From a checkpoint of a small transformer trained on Wikipedia: 90M tokens.
Each number is 500 + 40 x the weight over the matrix's rms, rounded and kept within 0 to 999. Layers, rows and columns count from 0. Numbers have three digits each.

# layer 7 attention output (transposed), 128x128, rms 0.143, rows 7-63,71-127, columns 64-95
526620540470507523495391463555521460520539473443553526526514544482517511464443489532447471509494
495464473517582518479550511470501487461481566557462467541476511482477442498514493492496454517554
510504587480479402465524547581491466566521542568524452534486535512485460497537561533534428432454
471427451474488485539521502461547539554505479544418519431520527505512499462538467524488501493510
493519535508503518482498473508481509509469471515521494469459472440475527523518588524428431464469
501560436479458497440483472497480491516543489402540518481476522430429472501463444501518496488557
486516565451546470472515499557509494535499544506533431568454471470523554525449438426504485443485
474510500478463551580505513433459454456454411503515508496467498496500505561476571498440544531508
427556482494455467472570482495448532440473475465513498543428502495465479496528559451459448488533
467497464545385566464558493408465492382468470415564550453416483521530498514510496497522501478539
576450462522521519500472480437527478539509495524609565453474490466455493506468399532574557525538
482487537466558513548485538541519478508516573494480479464551533542538446478468500485459457509471
535484519507504520521480552503468550486496548552464501526543509517516526496502446452536549554528
446573426567508523510538458426518516485448490520438503500488484497560525527476496418489458532482
431506498503542482484521473543537524547498484556497483537602528519484448506476513516577506477443
534423555505524486497521536527486508499497479565461455538582505533497410476501476607595580487500
561499448515590462507467523588487489539576530499603431490574544449448460460450459535525486466414
514496574504540565555484507537433509459511505527535447493621548561535467517466473484454493532501
535495442497420539543464525463496502449454475438508515422439485509503525518498520452446533544515
546456438560477548507521538523498483420444569499489488465499489463521526520520432439486476507535
531536484463521513479468448536490441543556438499518489502539550464467478502443519524506519577550
555507554498507464542520527507470567559510534478499483496481533553542561477469475468460480507494
451547532532577491476461530532502451469464554583475485550483529499478472499519523453446456562522
422512492478492511493521483472472485502535484462493536479555543550472511466534438515498438520541
579462536547535516475450542471525493491506510535474471487494506547501492475489481559552559543542
532505471529554487523445409507588463505537471529459496460523399411532503504533507521587558528510
513494438544509512476498511496508471492481525472554489527437517442527450457457491463460479417534
524488431513406477521507478461480514548495465444585520475489493486524540536469539569491510497483
487444415498560503485565500465582520477469509499516502552466444501549538517418494535529555479486
527500544480470424478477468494483462529610458475530524475486535549465495472491466551530508484477
537535516541521536479515563529462408454499520484489459476548531476444441506450488563427484549523
435506460483480445532502468532528527492477464441444509454521507498576505470531507540462502432473
503475454541540504462438465462550451468508493469524546451477431478547558516441436555501536529509
426475519468491446528580539417493556526496511468420473495505545564501497466516506421480480507467
474535487443430488507459487533479477482472489478547553515431555496465524518530526542422537517474
505535468519442505476456395480508469415515454432565555428478450432471488505515512524495543503527
485514482483428462500559523499521522524506482450510523490521503455539533496505508477485458476542
467491576494524484547536540510460541581518519531424490533614528526523499478548487505484463475506
447482446490499486497579545476567506424417513495483504528391516500494473533473487433492492419527
556478474550560513441500509486549504494499541490549524470466440494477540515402457539515486487476
548482562482527539502481548524512524560554569499505473481601524528529496459507466546530477481485
477554504466425453488517509502470491547507414497490512607455503531527575478457583565511506398436
485538468502519488448485504500599485489504560550438530439509489534471490464490514520503499538502
516505521479526443454553474525532529533549485491513487456482492433480479472476493563492470426462
483459443496557509512495494446486524475450483473513517508451528504417474484475462472486502529565
507485493544522568492492502535507515513485571545457496488585509491496450526516402439500423492564
567478530484482541549435531512506507577556554517494514473540506561553550496484537593487527476446
474497502482535454488499497512475502546519521512458480463464470554482508466483523453474479444407
450499545513478538500458478463490465459478503481408578458521474494581524475539524488431474546549
517459474540555507511439508469552485537476521491467484515533509516586516454492455462510499540525
513491561434415496532456476500476497452485461480498516488488491511529517492536547566483536525571
479498562463511555494542467523579521535450504593554444536437504515492466537518513419513470467520
436557535453551577423446460571581455473472541515529540485524518472501443492462482520437451505594
472506505474517490473525505464497477436493516514557524540413496479410469530493494519534546488502
466470554506488480564466497490483555419477521446422520420534488552553491463522479510487562528494
470555438575530590533454478493543480505508529476529523490527445505575542501473540485514519492420
535567510516496552494511457516482527523474452446546488484497500464550518483426491482457474498480
500571498501505508542409441545510501471503523416483526541507516479467535483511510515424481547584
503473469512543513479577464488494513508533479570520508466486518529516506515524526492556480488511
513484566432509499456511521600518520535492481510467497507485502420475527489514490478474432434515
495449510473492446502499496472511441471486555550493536481501520534463522488559462442593553537462
484515495502505496447523499470513511473538500533483417425545522481504469426545459526531526434485
495484521500467503457556496479533517489521511477530511565437461420519550582432457448491496448458
513525544509596524406426497563549460453402551543546429602461499558530519533454534493516497475581
520453515475476493523532512435453537538464489569531477468476525492404466491582482511516483471513
474473438505437511538544501468479493476526424461541516536435503550554462502469553539504529478494
520431461507404545563517484503460469456500423437531492442472554480491438528443558534467517455495
459420488523495542515482538506518581484456541537559449563514547465372450538553444554595481522558
506503507469480504564496524536465533527497575509500627472490516501459526524514548441441441527471
557424510563526534500458509592464525401472508461529465593478533483534514558495519529484486481438
441555500510484555485482497445612498510484563456471592476497489535527521506518488538411489470535
544487557496464473422456515514569483492494538448431457492512528548508520508580339543451543429523
528475476499562497535459471525476533506502495511479420518521508449430432487510545593606519524521
475519460514453544546501520501503576597495482545568471400505532395437411568526470498465437511506
550484532483503533440488466483486455456509549476505498526496475511552477466506480576415545463515
537432426491459570613509495462474556518475496515518470473469563485448456520509530494492441559514
535523472531485484527446483484468485550548498458435542466476456478527498533439538484535501503512
498457485519557469471499497532562461529517532473501418502517493526520458539507463508561509449563
495462520507540463548498509533482452507533575484579464601443469566496412453489519537559544599514
454556465533550501470511487488545505486472504549481513520519514505496489468535501479554481548498
466499467458481436536498494478502465534486493507559604465518560574474507543559534469515496537519
514435507574543525506495486490463524443503544518494464553511449471515562518469521496587533516461
516578475546528568493465482476486575500464567576438493514539472429488529506510470473503503508524
471511513536462524495467460442515440468518479444496445515447475496499487450414503513473531550535
461521519448471501432523539467530441532500520540504455527499479491550492465470415534503487458434
472532528501514462438549491516493528502492544487497564546489410509548560490407537491491533544440
525529573440560419508495502511477427541529448443532507500501481513485539487500504494580493497556
483499492565545478486513433535498454479528467458519447462519496439500490511462483483460525526455
548535476488476491527458463541483556512459591548428501418556491460503590512540516465438469505573
488484490494483483574460534504505543522522488392519574485470484518477513557533511543443503514530
456461568478476433528526501487489462560527418435544597486454464516487508553523513478466492536440
489448516457420547467549495587525500470482525519515469580459554478497513467488510528416446461455
496503515533507490459444448519512454452529519437512460517500509466492514447499479513448511516543
553489515484505491538519494489498512509543498435451511529453450416473503506533489491514517498494
529450497448513487512466562507493566524463530520542495531560533483488489553612489507503504450517
594502458498488523530452452479471551525444528475490531501438491438458486490487545487468496527585
516545530577548456407494483489479498463467544482485475448569482500487536491486436494508527536521
504525559485510487479396496455529437542539457466481536465537443513515551510487471489436492529475
523573443440492490582442481494470570523512449473469462479508526502494438510487514503457512533560
470475513509501507494493515491607447458496538461461561530542558491466470447562465509629514521516
476528515508499503439547466518480513434518498543531474495482517442474482447524467491550516531501
460447459437510464551547540471469580508509535479557520551491551485430443523541507468588497489499
487522497490498504469480508520503470523482558549489521505522476522525489495522514525517487528513
545515492492556512531443525463457518545507503501452524488520492493491513443494541522497492622435
498541480457468474543531507567458474502480558521536444401505563522519403514541492462458511475533
461524565478484535465523493497475419448514435431476556487504435522516592488521508515442526471501
502431487493509541624455516461550509512473547468478575552474483478465530505553563475484462537475
521429506421495497555493502495480468454515480506515511537453492525522478450523557531477502485462
505505480449535514500488440448541428495491471517498496500510501525551473417512461556587549506509
511519535504491465382472459504482484461525506506464489490557558475457521495497409450533517534552
438494538470455489481579497472510507461491474540561521522495546449433440497516523493575496526454
499466535493455499511528518469454531469533544492531593516451476484488486473544561519498501511500
435602483517488552512470476453490518529516522500440517443591427498543561495454519497400516513404
547554531523466480477476467497463507526539522438450474530500457464537533475470451524430522508547
# layer 7 attention value, 64x128, rms 0.099, rows 8-63, columns 64-95
504406511496508503556496512547521499569528450547539514528469475493557508503514484514500399475442
506478529464404451469474493493509491520593517481519506527539590525462550517436529478492391503453
508518408545518444503518530486514539498486482460452502502550460448506508490551535466560467463520
474448511481458410460462505506468452464446513470468502462564505526512459486431509544510486466437
530552541549497518507502365411491442489531505524551568536461478533509434434529545484430476516566
530498536573448560476518477408505504470511535515498518523463561552474517512456453503437476518491
497449549484515525447493555484512492544398522488513485492517477481497468496500510533531568498434
464512530504500476484494513487496457507560497533552503490499448518566497517453517533478497450451
510450544507479531580482509523524472477545507476581462456555420538603523583455520544463550504476
524490465483525587494491498501507491454517526480570448521492535539482496430537467490440570438500
503410499512433507475505442463501490573533473548455592515522500468581530534535549466505475515529
486567508482497574563542504524520477431508549501505440511499497535455538562433514488427499428532
487489545505489480499535422466514542577524405567456500529443542487460489564508454489475482477544
491485580503497427517509485471495481489488509439471485481513460457477511471516522562380484541460
517522460505551530552549627530491568459523482506475406533483506431481504532458504494515558492452
507458441508531520521547498491462458489537465511537465504505586528604496490451478531470464532563
501507520536468518461564518508476529561454521542415481531589406532509497566419503521481566514486
482386512458512585539557539453504454468489496485565450455505536512563502457449537488576572461542
532502488497442524516416517459496546504533460505448533472527461490444458452488534475534476458530
513516473453507441473549521498504545480492505468555538513475540508488442436486465509478518488525
459590462531524500432553540516525534521481464516518536477572470525502511478510458464527566413424
476481506465465516519486533516514522517512510531466498518460528547478523557493486509508482483498
523531487545569546573457494450508504536538483524430560537465461499478464498579521527482448522573
494522459479462551536529555554476543433497452519593465495495520534498525565454515479533500483520
517516428515534506463474500517511491513484517512446529503398496496416473505550470518503480580537
522479523579487486505500463536443526508510463479547477487555524497564525552463497457484522425508
515531550489475415407583519444489448504479497466501487469559520518462467506493573512505476512502
506436549537480511467578396507519481528491461594550543538463411439481538569560447450545434520510
508536505502517511517485489468476606548577521473484558545480511507426506474504511476489450530521
478532452520502538536483562585471492506456466502544473548549477528468426516464486503476514486511
508463448496558483583473510475479517476507458552428522493539573453498550558510528468564404513457
495450494512489502531516407487490593498621500474470487528484423464418446512537466502486483483581
499571516495528493464508450528540566550521472520485533525492463464551507487524529421502535466547
512525534518452487461455560454500511459578532491544508518562520560517532492497536482435450432493
509466480457464523499464519558485463484477474454434494455533464540463524463505511566486516566543
504510499470482481394513422521507460447510500506473511500571432505480471441454529494507431440442
526591479504517482477508496485541497470468544526361463511491538511512518522468540458505458471506
517439546516446539554541476454475498479524468551525500510479517451528494524527463437492496451450
481443548487492519595496465520470476468444491495502537463480502489467494509486419523505493600520
515600547489430546514453484494464559543456458469420468527559555475419491483549522461521521541531
479571508501481482547492525507528522461463481510516460512562570490443480468579433481536512495449
502478500466438502518541548465529528512505515518561529521495473490503509567450482466507481487579
461419514520516517500518458539456455505500515508493498509554436542542490545466467519534478560480
517490432519470452472530458451521517476547535524471521500389494495519464460531542468458539397550
506557535603561510574474476458537515554510503542381485541430466451452482469566504469476450484489
493591499462509558500554552516483555474456493509481493501590497468480525556567520445629466482506
464507442557598386569477541561536500526483553457505513466556556523517504471506451483463499513492
493457506541543481512435491588465611519528476555479466525504501453453511514453463454555521510508
498463487560508533470563445520496551499509476514546525517427544485560551568502541443559479453509
484518494552484450449531529511514549509529507481509519481538430477510530509530561508574559494466
491495487507477512475530510521534505502454537444472475492513469556590567497484519503514491509488
523477545547443528518394484472459521448434512523422512525570478445511434482541445549489512530527
502465546546447574475501473494514499486499502497554491544446457547508490514570463492465519459521
480509510536485519473508555486485519507553451567408570478518414474525517585470523477544554540518
500489535519514445483516419544453483547499444547468502476525511517504526505552476482509507494515
497563543520471481445478430472472499502446454548434506500519492505499475505508501482473506496458
# layer 7 MLP gate, 320x128, rms 0.162, rows 0-80, columns 64-95
484519504502533507461493519526500481446603495476466493534502550476521539505525502453480523549529
486426472452492555535505452507509574502461495504543548433512545467434449431483480508516493624449
508456410520446514488549471441487507553483524509593564509524462455543508538533425515502469496539
473530517532541501490556475506533571469498514555535567457517544497512462536529472509516477468451
473441452485504465531503534536526505494520446475553536474545541480521494523484494445503445630557
559520507557486497546519560444469536464588493514525468518477501459542425540450530501523441466480
493463516533537465432490451520466442608521487494450525534513544471507428473522521513577482513470
497515486560541526538499461432509493421514520465558460524574523422500498435550524466518529492464
548518391486552486529469460466446494505565523465551462424492530490550486534471516415515465471509
536552457508527484517423480505450467518534596526431451500604524491456497548471512482554516546507
469480457547515507527566475439447509517439568526538510557517502459497519512496473467519503537483
536498450456474458529504547433469521534479523524510548455522476492534461491550474505506484471517
593543560509529477464539504482526587556495504450513452506522416490459495514454468501511445515504
573524441499551459478513504508500532452506574629506463481439499530481502492503491489533533478474
563543426527542499494546480493498531465537559536467494426519549518590449465476464455498568499473
555592471583506508508545477525494475510514466509507463520486463440531503539494548482474461462496
518489445560552496494485517509444443477591595447454466514464494501535477514476524488574479557385
500498490445507520530481606438513508535441527564500510525459424487505432429492490460575401533498
553498463442523518557560531451456533497528489541466503398483480506487413463435400511582468558534
492580480528479490424490477469489453591511584506467524500552378360512471500544517521515403501549
515455488489450473471537505504537493528507518581502435485513488514515550454557469431476495473466
464519461640532462428479506503504491484459507497516494491493397467521474447463528457424492511508
530534471501538582532495516523424532501486525488465543413550482555441506523532505464457511522468
497514507583542429475563484481486471477516561448438529511493441439528468503523512455506486570526
487526529549434517507487442493524537500507533504553559426509485517451503488470505476465472514472
460458487454509519589457513500489554500453526501462518544470501535506477498509485498459518487497
544460462494544443529504453506440476493488560560586482533498471529482481449527539523482517495499
494453523504539475477492477529453475511537503467410479438510486493495496505459481519513511565517
479531528471466444400495523452469484585507481473525495515513485531547474555462579443412428545402
561492449494492586399546421469500558568523548475499534453499559519571435449514437568490520510521
451530489510488429489550474424547527442465519622559554510530467516504493494458460427452446417518
506493413536515498552533537481481524519567535519485542546524504529510320476429418491573462571535
580457431470458503457500497511489459449558478518508426475497563443519461492462523453518519519510
443522457567468461585575535443505518515537566447500457509531481483579476544521484476487524501461
497577532501502512546440453547516510563570459506489452474495478477512529449445511511498462494456
617486461548484466524505444534436473512555483553535399473485534515586495513544490555520540482504
517507496569485406448530427475407504472427559515484400507554507567506419529496429516419493522518
493504462493477467546554470550502536530523506504522507497494513482539428497519458389524478543442
460545477489536496459537487495520487464526508488450509506518541531547506529417527454490457521522
502447547504384538448541547464454455498509544492497501450530497464509446524495475427426494530527
477525507462454511549516480541525617506472489526503467473557467507454520550485421418412521490522
512490538518477567515554524577489502538465488510466397496511438470463502457464543483490450518481
581442502452485523471524507572486510430599531537469516523484457451445397490455569452511539543542
530550546501488578513525466541557505478492544512514553514390412416508495444477530451501567476470
558474448548531518534504470568509492452520525479508501481484467547515447412450567522551498463546
425525497453462455489492496543611564504535484493486513424525415429488483447574493513514507454483
495503458459571522461555525497473488581523456517500464521500469534482524524445535472498535461560
531535473530481478424468536436438462485481513509550573477494545480618561519500508468476488507514
498479471477455511499484470440449469500513542475435499497547527534493433489477483487460482498534
501579478467480427495518509514470473561519536513489489465490476459475500539445528507608470572483
541571468570523532587520481420487472454521503548546525542510472458482493501479541494560548455426
465476432534522480504499540491532559445492549525502561488523487505482467523483481470550564595444
535494521537512524442420401455456549496551491550525514483555473519551467425514501518460532558475
501464520516573414514493506562448546515461515600489508492522569481459493462500511471438476510493
588434503505447428456491498536502549483449558510514470479441462567635496468479488557478482493513
441546473533455481563514489517483532573505509536497487506455457489534501490562524443472447526493
530515495523561465555495506500448441433460501509464546513588414522468426501556422469462479430565
476509486510533562538503476521474546483474570425501504517461537564510412481493509514487490594513
524452519527516482486480457496506555521495481518494527493541555460514515473565445494376543489535
538524468380498576561479525459404485482590432497498476512448439475510519533507555461455454550522
571474483511532443511518480447471420430606537507463459502555509462492441546476424535550480526528
496480484517485516553520492483520585498450499540592543419514497503437519440534478443574447483436
514519494502539454565495456465448535488491532472514522465503504516441525522415428442478535524483
601447480501532477497494529519424514513503531512500477491475545481452472562523427541517593486511
546548505538550524561461469437483544529528483510446468502445454452537497584501477528536493508482
561503481497528507509517533484487623521430500466491491507508504457520500496438460548464541456471
484542480448527537527491501505525471503483544487498551512505460435457468553405530510450491488499
575511491584474422507505537514467474587549508533472533490575488428530422474492516486508551596445
557502481489471505532525509523514505535438499524455414490579536488466488443484474463512449514543
487563455465555497443487494542494487527550526525444531509507485490486485507536506432445471463457
462461479512460422481571555415506472519525488529509493484502556529502476511462528430471513448547
515544470463481500497585466473481472564481514457501489508510496477477481460556550505563480557502
543495532557519494455491529584424491478467596472508469467550493526519479474484529466496500500506
536474483510467561428544452491510504563551485564516491474480482486473496430498472517469510480477
550524508510571506447458531509466460503549528491522458483491440464580515462496542431491474492398
467462525442482508538577524410488472548610485470522485493495491491484445461493517494458407496469
447443458482487484565497483492462520559510533488458501425502591527509487533460458551525489515483
488553440531546504401491484543535589522463526525549468497450430438502502446472503484511533431418
487491502465523517532517532572509487559513582497503545440494512520529442441508541537583586511427
496545457511487520516493557469467521489521524520559515503471536476527476452498570469450481508431
516424497470468435477499534454494517547509510531448547518508435492524500444510502529496496552461
# layer 7 MLP up, 320x128, rms 0.151, rows 0-79, columns 64-95
549506541532488466486499532529555525506505445584537534496467504505486511510482530581477513461441
504559479552467489407429517543506489478527483496511525513520514520489503568441446500421504486560
533493450546514440517525481538427452507517529499452540445538512516513437472440461528523505498489
511539533559513525478475481479507515468469510516477461493499533543476434513484533400528498549467
433481447536538504471491544487484521564390445449552521537513537481536466494508516481479573523474
546588449574494473482459513509476500386511554583527513484486480573483412526489488501551514479537
543491497490565443419515405549421533446543439424477520490508491478491493559516482512504567443548
543503512466511511456534427522569521470554497502547451494468447415454518493473489489465528511527
522477472469493511576539446448485495487481596538455526521523592542498434427562457435496480555459
485558480419523460543479494538474457525491453476487590486500492570484473500479480484562514477488
466463475463529501448525547494534516511541482524492584494530491513501517471510439445416444484547
463565526555550557476592448508526483490547492512499461495519522478478500473474511444526477494551
488536535424588486528473468459544604485480502484501466537527493488455453587438458493533543479515
434501506467548513608536526463517481583493500479474535516549441474465519523522466464497522492404
545414474502458432506490526483437444486445474530561491503533485558439494541542533555509457532489
499446530481471563460492528466472540503505486454480521511497523508524460433564455513503462496469
511521520442511432479493533486500463469502596581554505550490415507533515498420625540551515514479
474523555534437476474555580456493487492531575512527482449448433536555581455470481544445463497478
426503448531511444500497536501450524499504475584549575523594483468441441548554468455480455558508
477499512471440475492471536506528487530567453462570468476503454539587568396507444490459507565508
473528459518489485438508477485536449512458510471499485490532460555510527502511493519495507522473
539577525550557456427473477486530410614479405489522584531480482488493462508457449465442597482524
459528404469531524494504576485497428539580570507494466509536540561488539480447516526497495443429
523504447447480569475466566547502478522554479474555505504494539502529435499484522507541518493516
506479575525467533510557497467499506526494474521555528463518541505470515452502560513566508452423
540422500585534508540475531498480493512502486515509588506547518521443513529490485509456433511556
511524539453503456499517491475539429462511469503483438535515418382491546476534517471449518500502
479479511487553535502440448576501474487473429472460471512518529479517495473478428542497453516496
530530472518495540513476482490485527456560458555488493538435514472496481511511448528513506462541
486551506540551535461495465475482547434478431444500490470428580495527466485532519479561508451540
473458522527470500523549442463543417525533528530484493530479585503506505476456487460515453497464
511525562540516410594505551486482504451478509474547551448532509512503524486518557537506500566519
520553489500502484511539513455518442515499508562540542490503551514462481477459509480586501411516
500473424504485502499492554496464556481372446496498516496495504514520387536433494557493422496566
453496558532532526452490494560587528490545584533528516596549485530393495496507562514474532460458
565479430519481546491517542485500511583457478510533518603492536529450490517498495497449520488546
508486573450438487482474493497467403507515531518539483471458447558517457506473484514455540555484
527474553504412492510617484574469487501541472435542469499459541588478533507555462539485491508437
467506535470475551525511586459474529459445484584524386537522561493504473474473512504492471525521
528500411506485481511442560544533535556544541542476414474503416543545520481542491516416454479508
504426482498533526505459528488479588557420562515559488532481496440415447549549454501517507511518
524404494480537428516527557532511493547475483532451500532451506543502457484571459465497575492515
464501474472591447544484556531475457515446451512463529473527498447522434447517456479514472565466
476487511533498452470478495537463534466482481482492507506473521501584502501552537443546539495461
458580533493515569488511485525505488513493473444477461532514529469511444490508505532524454540476
492461511521465550488545553459522505577383502524483527524451537487433464531504511464479438498446
489446569534548431519471488457485522501470550507514527494472439506548495448481532404517498482470
483417464560449503449505516574520548471461525527533541511466473486497436541506535459474427473530
416537479485505590542518510521522498486485518526451437408533502475568475486485530568535471474494
507455482488448515450589392479399474538566567542545542504495561485525537458558467475494469497550
510500546540482486486489476482502540463516524551471500475490503500514490509474525479501421434389
503557457494564488445500462544500505522528528580529553491534496558541569550507472491537512467459
466482491452501501466456515517556504511488474477548479437478513545499475447516524479557431469524
477442582523557531547526492497497500500480517519511526508554528439397523514445509489544485533497
466491471498506528516529517456508469504548600522477475461532551536480559492531519486459463485549
574455446486499505529551495525489476454533539504436520524528463435565569528537471487590504530375
522594423507465444473523508516524524516532506466512445558483539496493527567539558485472472494437
507547482518569435492556545454561536552486533517519543471525470473476488526533542522442481519493
549512470485470491492521524501504518511474474559435484488500616484381523521531490515432544504572
497472502460407570495500467477536434441546602440500471467520429552420464399480583556514501521477
453498534519488492482492477527554529476442498446517535482649487520580515433521496468480532540464
486458510534470486484504508464521511549460535548495518485481461555492468442507521513463480481531
550526515555461474498588482473424526519476452531503461558536495511526476516553487521511471511506
502485531497536464440449548511477517472482519532531459563557568580491471455570477531468497504484
549500457566475517551526467488512476532469481575579459468511520481511542496524529479539481472500
573502555426444450487492519460486526551509498556503537517506510504418602498553499552412495476454
475539532469480553441458551489513497479507445523439547504483437473531557531506504606489466478509
477462486472555461523496559482487525479523478447505445469461535498471495471618492474438443376509
474540476488465520508502536520492489508480580573458443505432487485464526501528489472494507468520
483449502545495453559563459510469516507517488426463515504575548496503457528548417550453442527485
505488481504396442448469481412522493512466534506520532484485488471544526541467509515548449482524
511534490510519536489531462500517509572480477501559457485524547509615463494548558497472466370469
437537572518583527540507486538556457507525567458495581463571525497474515539459504404499495563449
512528422519488464511417485482461497444491528547449526504526478550510516502494518477563499525518
512622523519573520447430493511511518530528496517495432552437530466525509462531594577503480474436
540454428562540521451482489451453491497474524453484458510506507489514528464496488535505526491514
470508505508561532447410483498487428517528479574526540439512484454591515557490464540539527507515
483525490489531524542534519546515513389476466518550458483545543552463505518563519462409380424518
457434537482458448459485540513506472518527484484469489483419508552538488430462478588467492528500
498531513507545559536567489540525468476495497454408485551492504502557506453499496542482523541594
# layer 7 MLP down (transposed), 320x128, rms 0.147, rows 0-79, columns 64-95
475532520527514532470493492482479477503486505482521520405504484480508515450512478478474551484473
513496411476480517553412530491483539467511491455447535458542580490500518482414478444458564546521
534510516602464475541606473398519533539527541524533453480559500485558518504491532493495510491517
514484408559534521527499551499515524510530486486479479529536535427507512529564519449531559533482
532493512519494478490509579546507506476506480542493484493465471488464448444464491572463497472492
435461485486517491550533525519516560517512494529507401536545441487535493489500525473434529484579
478466478544469517541451468506438511516525456575466392569502580538517432428503542516530531542484
510464540523465486520514509528463474471519505518515488581543506487555447522554481444493475494524
506505478452440555500517494565443522400441484526554538488503543494492517540515443566507469545442
488558515528556500538479481511487477525555497469518516386512514454466582501481390532472456563482
552505449471539474486443512522457566485539505496471548449528503493476501516476531458588412487546
533446473503578470476519491499483458411514514495527434489423502522456477473587464498501531421464
560514453448534506535461499434507508447492452473473490547501472546527505471474495431509439503494
523511552439506532519466493492462456478536487524476547521465505470462441490535410466576478492514
455527467523462468493597528417472536507482461513488430441463426531435484572474490482511531525587
542474496470483451526459470452476527616491501483473536481503502507514444503546447494538464523508
515531490497518479385544501496499487561464486551533540547522516495498572489557547501519442499509
555556523521513543547418530521401452530475511515484437518546448433466527523490529542589542501515
535512462451554571491519488462495456511396485545499523486538464439461418495480517523484528462488
465524533465508482471558487461499454484453465469478397553480487497547507523521514462488553518510
494534537562492498457479376571560444512430536435492457567517472560489570462480522472490429454482
479494547450581445486506403594511497620400485450535432417483500608483517523460497484556525577420
505510504521590530495517538485503491513534462450511479491510484527503559485503477478505431555509
508519495495469544460491512426476422522526505460483445486532433465473494474544489511504444486423
540540498487517455514508572515527504560543462460417534501570470444538462507470541515439596506477
444455540524548467502557512477522447519542523523534548514534525471413543495483522534554449474483
497474529442519485493508528530521499501530484502526494551429454502483511497505597474505541483522
487557515479516533494490510553511571474510488482529519502433487549467461559479483504473524464502
490461465562490539488530542583483480503448488500548435564510518516538465488565535537559493530559
473499491491510475530536515530572495534500525533469579567534477558500545443478547505519498468519
423427548560534419516512509466543487501471511436604415532530492500517479485492513459505520516548
421476427496531560534445507522566538469511484613573532484492485480502441507467426531546483533489
589542495428449534442475428466438466493513549499498458546505474547497444512506427495461500480490
466462505573481528517547525496501517503486573508536510407542568528547487494524497550520551532519
491533447525497520470534481515419515484557486434548487525464522557504507506538514573498535493427
477490502534515478477481475566476486534520486462369505524507469553540489471493523532477608496535
498536591474580416493558491513550541448482461474507398556487464523548457523556480496440523502541
536505451496495497462585488513468500593419531481461550513496441495473487553508518469581517584514
531487547505427512514524521455538484528494491487470526487574554472489506461457532491506541521538
528414498459491558451497503513538440538592449514524542480484492513520522529418470474503420559503
550550488478486502566374507519573437488468487505458473465575552501514489482485513495428461507479
501495514510547435467510484459526501505492490566407493505500462504529566485493439518443501513495
554559458535484504484515443481578412532465507529504504531513398542501503506527459508514463542459
542514513465490554537580514503580490537526514447564496468425568491480495514455506553483454449503
531514474479481480476560515537468483548511451562592499537549502465483489475473461525459475532450
478498525472535548473506476528577428497483502539485565503475393552523489527470524499461507494487
470408517482493535519432449523496504517522521554547418606526559439472532474546483537526457444450
474492562455461490524465575489506490568517462537415510480548415478457508480430555412511469508535
533472472530416531545464493454471512488527506455565465540483457493521453505511537476554538528478
465516491496453490449488406509515438564479541454522448497490484497515552503481510485520526566459
503509479508384521504554484478508508502521555561472492554507502439550518497524467478513550496505
436546481494557510467474471523618465449458528556574567569479459501481531466465493483512467476440
503499486460525550482507515495462506492516550492513517424469548500536493405525465457490458454423
520452473483519536479420511456485467462482508466450545511491519507516505480478446577503488498490
534460577492437546497520481565527546459453534459537409419489543530559463511511584483433500440522
439541502438495424510536525484494477537416522504472570463584496464531488520532577511524493484494
559480521486600462451498519450552494520527511515385508470487546480538547443513421591455426471517
511522485560504587598514471526538523478536541471478520439526522543485447489513530511526492484528
479494425478571495516540481472527544589519471497546590523550534501513529458452447525503502503504
508489529449456475486520483536476555535420524545509545522510502518553488523424442522540488564502
506444520565447515552482495492511482562461498443478514484483519483457557502548520508529492473458
428484496485490529490499523498479454473472492444469504527484445475468523544505474466489547445513
497494519468514564488426508568555473439523531511526455485470491518471548534468489532448483446502
452529466457493522483483483485484471495504488502474492561425512521496535460521518516448540481480
467516536597509506496448519497556478527552475442461438477559605464512534484523421533430504498529
455489530507515497480461492515477436524545551472493486556529468492549505521537494512537475403513
426558489503470413519480559543488527480483514499511476470470519459548555456461534448516493518505
497539551521554470507495582506555470479514474510450453612465519493491490469559557436467555427526
473570483511500420493565563526475536486473520517459500541510533524514581537548554476514476492565
527431480494549435531528407576462457503509536488552507424441473537483513481498508541495453485505
514540492495537430574461470507470520538422434484451438494521526423472558454547515474494535525513
580542560499446550481545520488543497499528533456392474462514425458465543532532490496509500467525
500505549554506531555446512562391487481573482474549509493470466492525563538415496440494426538433
447482512426537542495482516468507517457573428492504544566454570514471500463488568495487487452420
468473510500533547609567503538514500564468507458544565549581560498517484452500504499538522475555
551493524455552547460495560448422455500561507502546474471504414528523493469470453527494432481413
520556559401499416537540492463507469524457544463498429497518521478463456505518522475480494512533
513538559551455553586446497521474519552466451515441505453514469437442550510545467450519566588482
499519450552532512481521454439541507460499530481467440587519486503544501507546432480452546504543
449502541469500543581517502501471566514565547488456500476477547483587474557498429508506458466436